Each number is 500 + 40 x the weight over its row's rms, rounded and kept within 0 to 999. Layers, rows and columns count from 0. Numbers have three digits each. The size before them is the row's rms in percent of the matrix's.

# down: layer 8 MLP down (transposed), 1152x384, rms 0.145, rows 341-400, columns 0-47
# up: layer 8 MLP up, 1152x384, rms 0.223, rows 342-401, columns 0-47
down341 097:525480514473422393526487539481493530529451450557527473518475486532527563594420485491483428554477518431418540471463512467527443391607458510505523
up342 103:521542547408567486523546484471528537492477493480487478475477518510604561494495495524493491517434511595498423442420477488443539519516552518512486
down342 101:518504463535503469463505525443577451462468511496538536466514473519455446581492474502388504458523550544473496474504442569461472485464399538433483
up343 101:460425571489472457520488539520490499471542506461520455514476485519479509482417499485486487460489402569508536539568523511467494541456473588491476
down343 102:471499492454486558530446481542501538564543481539511482613531455492549478624490563538532532586412522470523425534533484545492519444522498523486493
up344 102:464517447504456501479426478523536564583527530426527440528456512525501476520523462505490570543422556553582579422450488482484476519478568466504482
down344 103:549482479556484522450513522468561504543494417535599449463521532486495514501479532538470372535465470480522490501457481559544500409483448492526544
up345 101:489509501530465447444541438520523466457448431549506552473488466513486452521489527514502510520509517486372445520493475445537485509516531417543524
down345 102:547473453502546500530522518449533446519530469479448504469565468486489532475475446571478457441581510592469478532505498536500483582467463563430460
up346 091:478414477475488513442498495509419465433538500561582555532528539435502556441504545585487567500523531527499459499499511462531508529559467497575509
down346 089:464473532493484449467499495462509506527426451449474417428442547478482503456517459508489484527531580423464447538504436467570556540501484501476530
up347 100:505479476499511501484460510512518523468542465489488515487470517518612542449487477449480522505443490533468512502477520417472557477528551546434558
down347 100:423465550438480524434499558447548482533497501500492416415445512564487584444500490510440503466480478490471473503494496469481573475527613476510511
up348 102:527502466517486512515450488457579468493525447535520456477540517472482386558459490485480573457477514495478480498486506501468462501505549531516507
down348 098:462468492574500516555413550460510477430471525547492504557505502484556466589478506466477487452478504470523507533497515439545490548456453511539628
up349 100:436464444461509582431512506427542446553565520548472530516490464475513485550546500553555496550446502456544436488483477465484488491478451458474530
down349 100:507483477533537530538520543509501466516504419552512578544522555447432512310571543502477542539524474488524513492460473472508482470490511494484487
up350 095:476445484493503509511554532523472505506430439571491489485550461461535448475504477566495527561562559426444425579513500538510487463513534549546478
down350 091:564457491479531538492471476511470534483543468509413501510583479505491492463421453447515546491482499518532496527500476522487519430464498527557513
up351 095:460455513472563438492492576466456516534493583469548528489452491510451471503501477558452514536484485469530458494520518516519490518526524523437488
down351 100:461555543463434560436530551483532443512530524493536528445503525473460523576514543432534517426554512464502518454499537489490559529473460462478514
up352 098:564430566457475515424474471484575530537495560487526508534473543538549515540494486479516486474476386499386534514427513515522442491490537478485534
down352 098:475494527481503480573541538512475451510500502475521491514502539479509484545543503492521498548443456504530494558504443519552493536494502463453492
up353 101:467434448500516520501507542467531502525391521581527487530460513588522538482471502517516515556472495539524539488526514461578532527474486440443466
down353 096:491556564521450444553525504531500468536471521460457443538513504515503464536557491508495473462489511553502551502403413431437481513459445511548511
up354 094:569485452519490566548458540472479566475487476526447484499483520519507489447497480453484541536504508537448441460587559481452527563490483466491445
down354 096:480510503486464533466470528507526458489525458558517539530519563480527513461474524593506468515467466586449520466525503423552444551411454488439485
up355 098:495555487467561510483463518531507419500473498442457519500470462514510499502548547463523560498504472531488533597523535502452504500498484591445541
down355 095:509525602516515472434436492538519509482516543514434468433448455529426494440466530519513485458510486495534425504499508503544478472538532475545527
up356 098:489537480425538507443579446454464426523589539508486462509471484480462502453495442419541456516508526456477515549501472533447526535533612578537516
down356 105:533527494484540472464536539557506480498587454462489484489447447440458545434498467508470517577469435482435561464550524472537573503531419412465524
up357 099:475476467434545446523525524522460506532472497499478588516515401513460542491540482502479470530489562466604535534506488528505465534510471512550541
down357 100:475486403501477494464462440421527490567551524502430540495458451511501475509605565487477481567535406525536548494492478578451520502460576429528488
up358 102:532529580496525540560491492547584461494505465461492511540495558442515561430438518532521525488431555489484528452504468483477439533541500574477454
down358 104:506578516447482540517531534508478485497409415503471557458538502513518488461485523585456549554469535500548530429531508440508451532496493477463522
up359 092:479499483436514510432477523493535400540523529474592573508465490428423467469496533499509446593428561481493594509512501548526462566524489541487511
down359 091:551469502520518517533489451545466567493516536525447497500524533467553479449454493479428488450508452508524482436492587425491458436496480439531446
up360 095:475481494504460585460558570434476452493500508466532453454509526482530466450483509592579458493459439516469476527527460453455532473447520483505542
down360 095:557546471489475487487528601455505489515503451451457498455520518518491486470493429550502521506425537560487512517551547385459581478482511462580437
up361 100:480557472475531504591532443526473524500534442527498469506510514494472505499531548486472419499506516499536493538500478516454482476486551460507554
down361 100:470491542506453462487578494501484454490467566510511499470533485494452534581540486380557484481485463502501520470444523494464503433490502548535491
up362 091:587525528460510465477455521567463581537439524531502504498536525484444514601462511466545511528506473494486592501532459550420518533472489502482379
down362 089:400475551551531482431533490564527426574436505450509512471461571492551524407510490518565508531480526550399474524468534521502508472542484527530528
up363 098:402512495455419590537517477457475465524507544515493439527497539545437542526519525466494515579504491443513453506469566460534566502474542477517537
down363 108:511437485520440500439478520416474552394470469485452482504519511466498498372461546481531515460530493524518508442497589440540487508501463542546500
up364 101:489534470526516500559555519517460528482535515506548404499490515504470487526493500409504503613459594472508501472523496527502438504561498523444475
down364 102:475445521470519536514516445516501529488471505510463531488414500534449491563450487540468435519530513499547455462547509495480573475539464523433472
up365 095:523452526540538521431436469504463478511502436544488515455480468550484492475551431522534494447515474501518482525515512477510523463505432430426503
down365 094:545557508479479495498596521555493442485504515508512576387555485472497498516547452498462543461540459525489533471497478497460509493535510521488539
up366 100:485436514414479429518490463463551503533543490501471408469479526492427480522510443452453492491507591439509526551480477485436469575591568508557425
down366 104:496491521522508508511518498442526543476483403527504545499506529487532488518531555513432534473469418502481520490444539485503534432518476453473496
up367 099:462503449446525519479584514543531571466491501465548515514499535485505471538555513484536475429523528402466522561475541451491480568482451462479497
down367 099:459514543457568545446526435466487539555491494481600434427426505575459579544508515491498483494533600458434537504475472447450429593543519471474455
up368 100:538519434459450443460465535523516454460533545493456504501528515461491489540463490514553400499484424493576411612481486523482479521468522426425497
down368 096:519438542519505544504508517503458492534488491506527467515495536483514528498569417564483532565525550485499540445562473437447474476517404473505511
up369 094:506501562547512540564507464454510454475410422478551511503519480511516477439500496493438530475476516512520476491468483480554462493558496522474479
down369 101:496554453537513547496515526479558506437457520552492489481481451447565432497504501493491493482554509464497528583428531523491456532530582572523509
up370 096:427499490487504482509500460526486470585505462465519496495464512532448557498542452518464540529511582489526525459528540531502448556420503512433486
down370 099:374453554489518447460437489474562518511566513550481566497597523490536530610501500522548538481508511491532531458487532514514472521472522507572525
up371 104:520562498458434464527469487529506469482557557468552514441488570519516504527447496416533582479493474538535501482473489535475508532495556448560453
down371 107:490469495460572525510495549457526516517463485455555519442508467506500590493448517494418463448525455533478503499483461497528515456480489491598566
up372 090:518517480515493435465448470438489420470483526504528497457428439519518468536496509442530465510499462512490486512565562486500542598515464490528475
down372 093:477541547506559587538498532618476445512494469482444443501520514500506477617523521508455535499498459531472550467468490457544510478497518534483525
up373 098:553493468556529546505531513478471495505495434530503517529497506523535477606533502493478535497430524430475469481493600500522458545493551474462512
down373 096:510497472505544500505524562469477517419476554562509535481492520457583516533479483505528541487475466460596450490495541483526529595461503403451559
up374 101:502591526474532510498471518498483484523462529451473543493562426558483418464504475532552489456476464451464539528450455524516497542467540546503421
down374 101:515544530489515454434531532472468423471539487441588457500509543523454483504470495573467531496469545497493520479436456566508552523526522575500484
up375 097:568560484392495532444429541454516431541507489506497532453447538475489469469483488438469452518560450500502592384493513425450455515540520463473509
down375 093:509494500513512526547471535462454436587569474509500504511417524501499527375567481486435484585511437530550464494510456538467471449518533429526530
up376 101:491404542513517458482554489520536560443469490507468528455463478491534495451492604551551527535503612509475504538497477450473535514496471530510510
down376 106:432453439456496526524528578540449488555550519425464506477534495460514468368563489483422540515445509545500482414510529427534477545509435452532508
up377 108:451491490483463476460496455500490434534526563512523422515481512465455428492443492514512452575567512500521550424474498505426447526553530510453440
down377 104:474580462548488494558517470569493393513521459515438547514506496476509414531479441499423453595507504500485502527505483465524481445584442461510492
up378 100:478560494525476514454548467516516560489505526472529474533435457468517495494452527522530490474458458476518499442462475481497433577535506547524488
down378 099:472504499463517575433433477585470422518500428458485515477525519533445511566520476528480529464491515579456487533542549566392527519522468550597511
up379 094:470468486524522479595516505434521497496487476475509500535488453470484505500481525490448512507527584473513552506487516554462501500549484453413526
down379 092:474515567511490530507515441466577519447511462480498494453512527543528584482470545436478440528403479499484458509543516557473471465511492475504449
up380 106:507474503550447499536484526487526464526494479499502527580533551509466520469484550540526415545538474501480498536436563542511533494431505518495488
down380 102:494464550464479470457505490517483520493469421470468524560515575508505521545470557506507477561522564489471504607481501550530474553475507478480504
up381 100:488494563430563507421582508446445521519453489511450511515518499541464510486486558564528445523498522492520445490543496496502498476534537471386487
down381 089:463462496504471493495467564537514482535509419523511459511521475467547499501510450489484556588541433481528532500446507509466456532483539465564524
up382 104:509452502511488474481423474498487446498474438445488499495489580502548538540527414511451526520537532456527422430427503554554530502529535547485543
down382 105:468422590528482544515473489449578491479617497564610471507521507584501527555536549506527479547493467491458506415494540500448436436494445484526561
up383 103:499525577516533556517492524508530506545570482545478454492532501488508578495475526541461454555491532565423513500518551500531441503534606513456475
down383 096:460451491493498522507575467542494516501465478452434502498507511523501586513528523482474578504501556515489528485464456484588548500474500439561567
up384 101:542473585486519517549468557466549563452475467422445422464557451526430476519466486504431432456535479568531470532502486428518529436512491511573532
down384 101:535460505436471492458476514515459515504588485497542559489461480539477451535466505486422523440513579526474512484443505474546529505560468523556531
up385 099:499546474487498490482536461522510449549487555494517451447490505545487483522489484477507486432477510538508506501496481440488511501556499414540420
down385 100:501511383443506488466464504502520539539458480464518489523512533498523535516470414438458418412490441537559452549533495425470490483506507480507557
up386 091:454556495518449536502479468575428550493505488447528459520473484461531496415504535503443440495506553435472540475565548414480477577515563435585547
down386 094:450517447513526484503554496538435576420426414545458474571560517502496503377480411481512490514557477554494531502514495478524530494447475648513492
up387 110:476505571493506477553491551487513556489518496479518454547444527484489489427471507442503481540490486511464525490535444594536490473532458545612526
down387 110:459477454440482519520438493614534500481594493514465442529549454469466559419505529557463466502491429445521497526553557552524485525489430527520501
up388 094:488473535498537482462498475523548568481531446496541436497533454490415483476511530504592470505463485550511488470539480417491541525494503535399515
down388 092:566469510523477520536573558475524423480459489543513455536465534532494456421501507564558542457423502447492407485601569509502530490395476492464489
up389 104:507575471492530510442517448444458462542446436499574526519543493552485527531521461525528490520464530460566485447491482479460453482528477477515563
down389 104:493488522487557510461520419503446549462479511480559568495502545512507585505541535499517444507521401494529501528471519518601432472562530524493547
up390 092:485463429482468483507454469474469479504515488407526542438458491394489531477536483526586465524575508521536400524470505459472467492548527455482498
down390 093:413523472481477490539481437436475531559520488470453526486502479508504479433517580477467472514506471505467506468533516455464502534563503442475452
up391 098:514410512450593474543420564497532501511430459511501509543521517520534521520481483546508513522589527521505551447551584489494567438515514524477503
down391 097:488492547530448424509553463521533553490564581508507451489510501467486494525472515557457571410551519395458481522493499544477477564473582460534481
up392 099:515478532531443515546561500497523448483498470499575430507430521458490502451513515478516551438444571448475504515495523544517501415463452473503458
down392 105:570478436497530493442457471505536573535565478547516500552525449497495505464513408536494507514481480499487461583520521463465463535515472490449516
up393 101:569538540449476460467551446496468495506532516510501463489505465443532487555553508559456474497469500486497535464539501460489539449487520472516536
down393 096:430427498470543460536530418504475519456566550563557487549464504515590582570486438488500504493413522479471461548473529533583430469436450521559562
up394 096:438490477479462486524462541507468585517513451502490444501422528534539494519563428474490549432505519543540543556545493466429483531565519476513468
down394 098:472489489500491563505492573488527553471514473438558556549462528497503507547504507524517467492441528378473446516496538555533541550490551506446454
up395 103:445471420575516554522525500493562490439485547468469481439488547484522450472378535492424440437509439562479461533476561436508480499474504507576552
down395 100:518515426494501486514552475564475481463519547480480470536484484475499483509479530553487481462500588507517501477424554499540498582529569552514490
up396 107:561482468499539573545506509545507455453493493485494499519407406565521481591528462548556437425587598501516493484496452505443565482480528529511463
down396 102:526454413497536458550523535507517482432512527440530559468425451482567485538561461547524430452462532466507524523488498535519516498565542515477482
up397 098:524480466455478521494521551462518506485583496477508475472481514479476499572463469529484484471454562493433482490514527501473515500495543518443449
down397 094:498454526442474554485465520442443489489513526471531575467477557508527473591522532531555471471514518476501533464445549557465463499529438472557410
up398 100:514480477485558505550487393552511539556390533505516470482548464448478433555444543489498510471533480579516477579570525509522521549485563508442511
down398 100:505506476521487487506566534490515464519579481462373434420463471462509467432590496501537451530502485504454547507512490431443514499522525473515522
up399 104:476491413508535497435536462548484539529524488534466499534538500438504454557423492504497479582494435533504474516505492475531531550448555424495478
down399 108:555515447512564505604497514451469524516537465457464510552509509512510530408601454494455534534432534506507464508555427471519435591499532528480470
up400 101:480451502535476380483477520460577512494443469471460480544501520436451520477435518529522447495536464533549624559491449452516472521501407535474515
down400 094:522469472515551462532468529525456509468514514484508525529531514487507522418547491495536470492471453466474509550501510446557570542514542525558501
up401 098:475477486513540441474484475500547496470496571481543548517419494532441489501478558554453486493491477521517460473448468521518520584511510480519518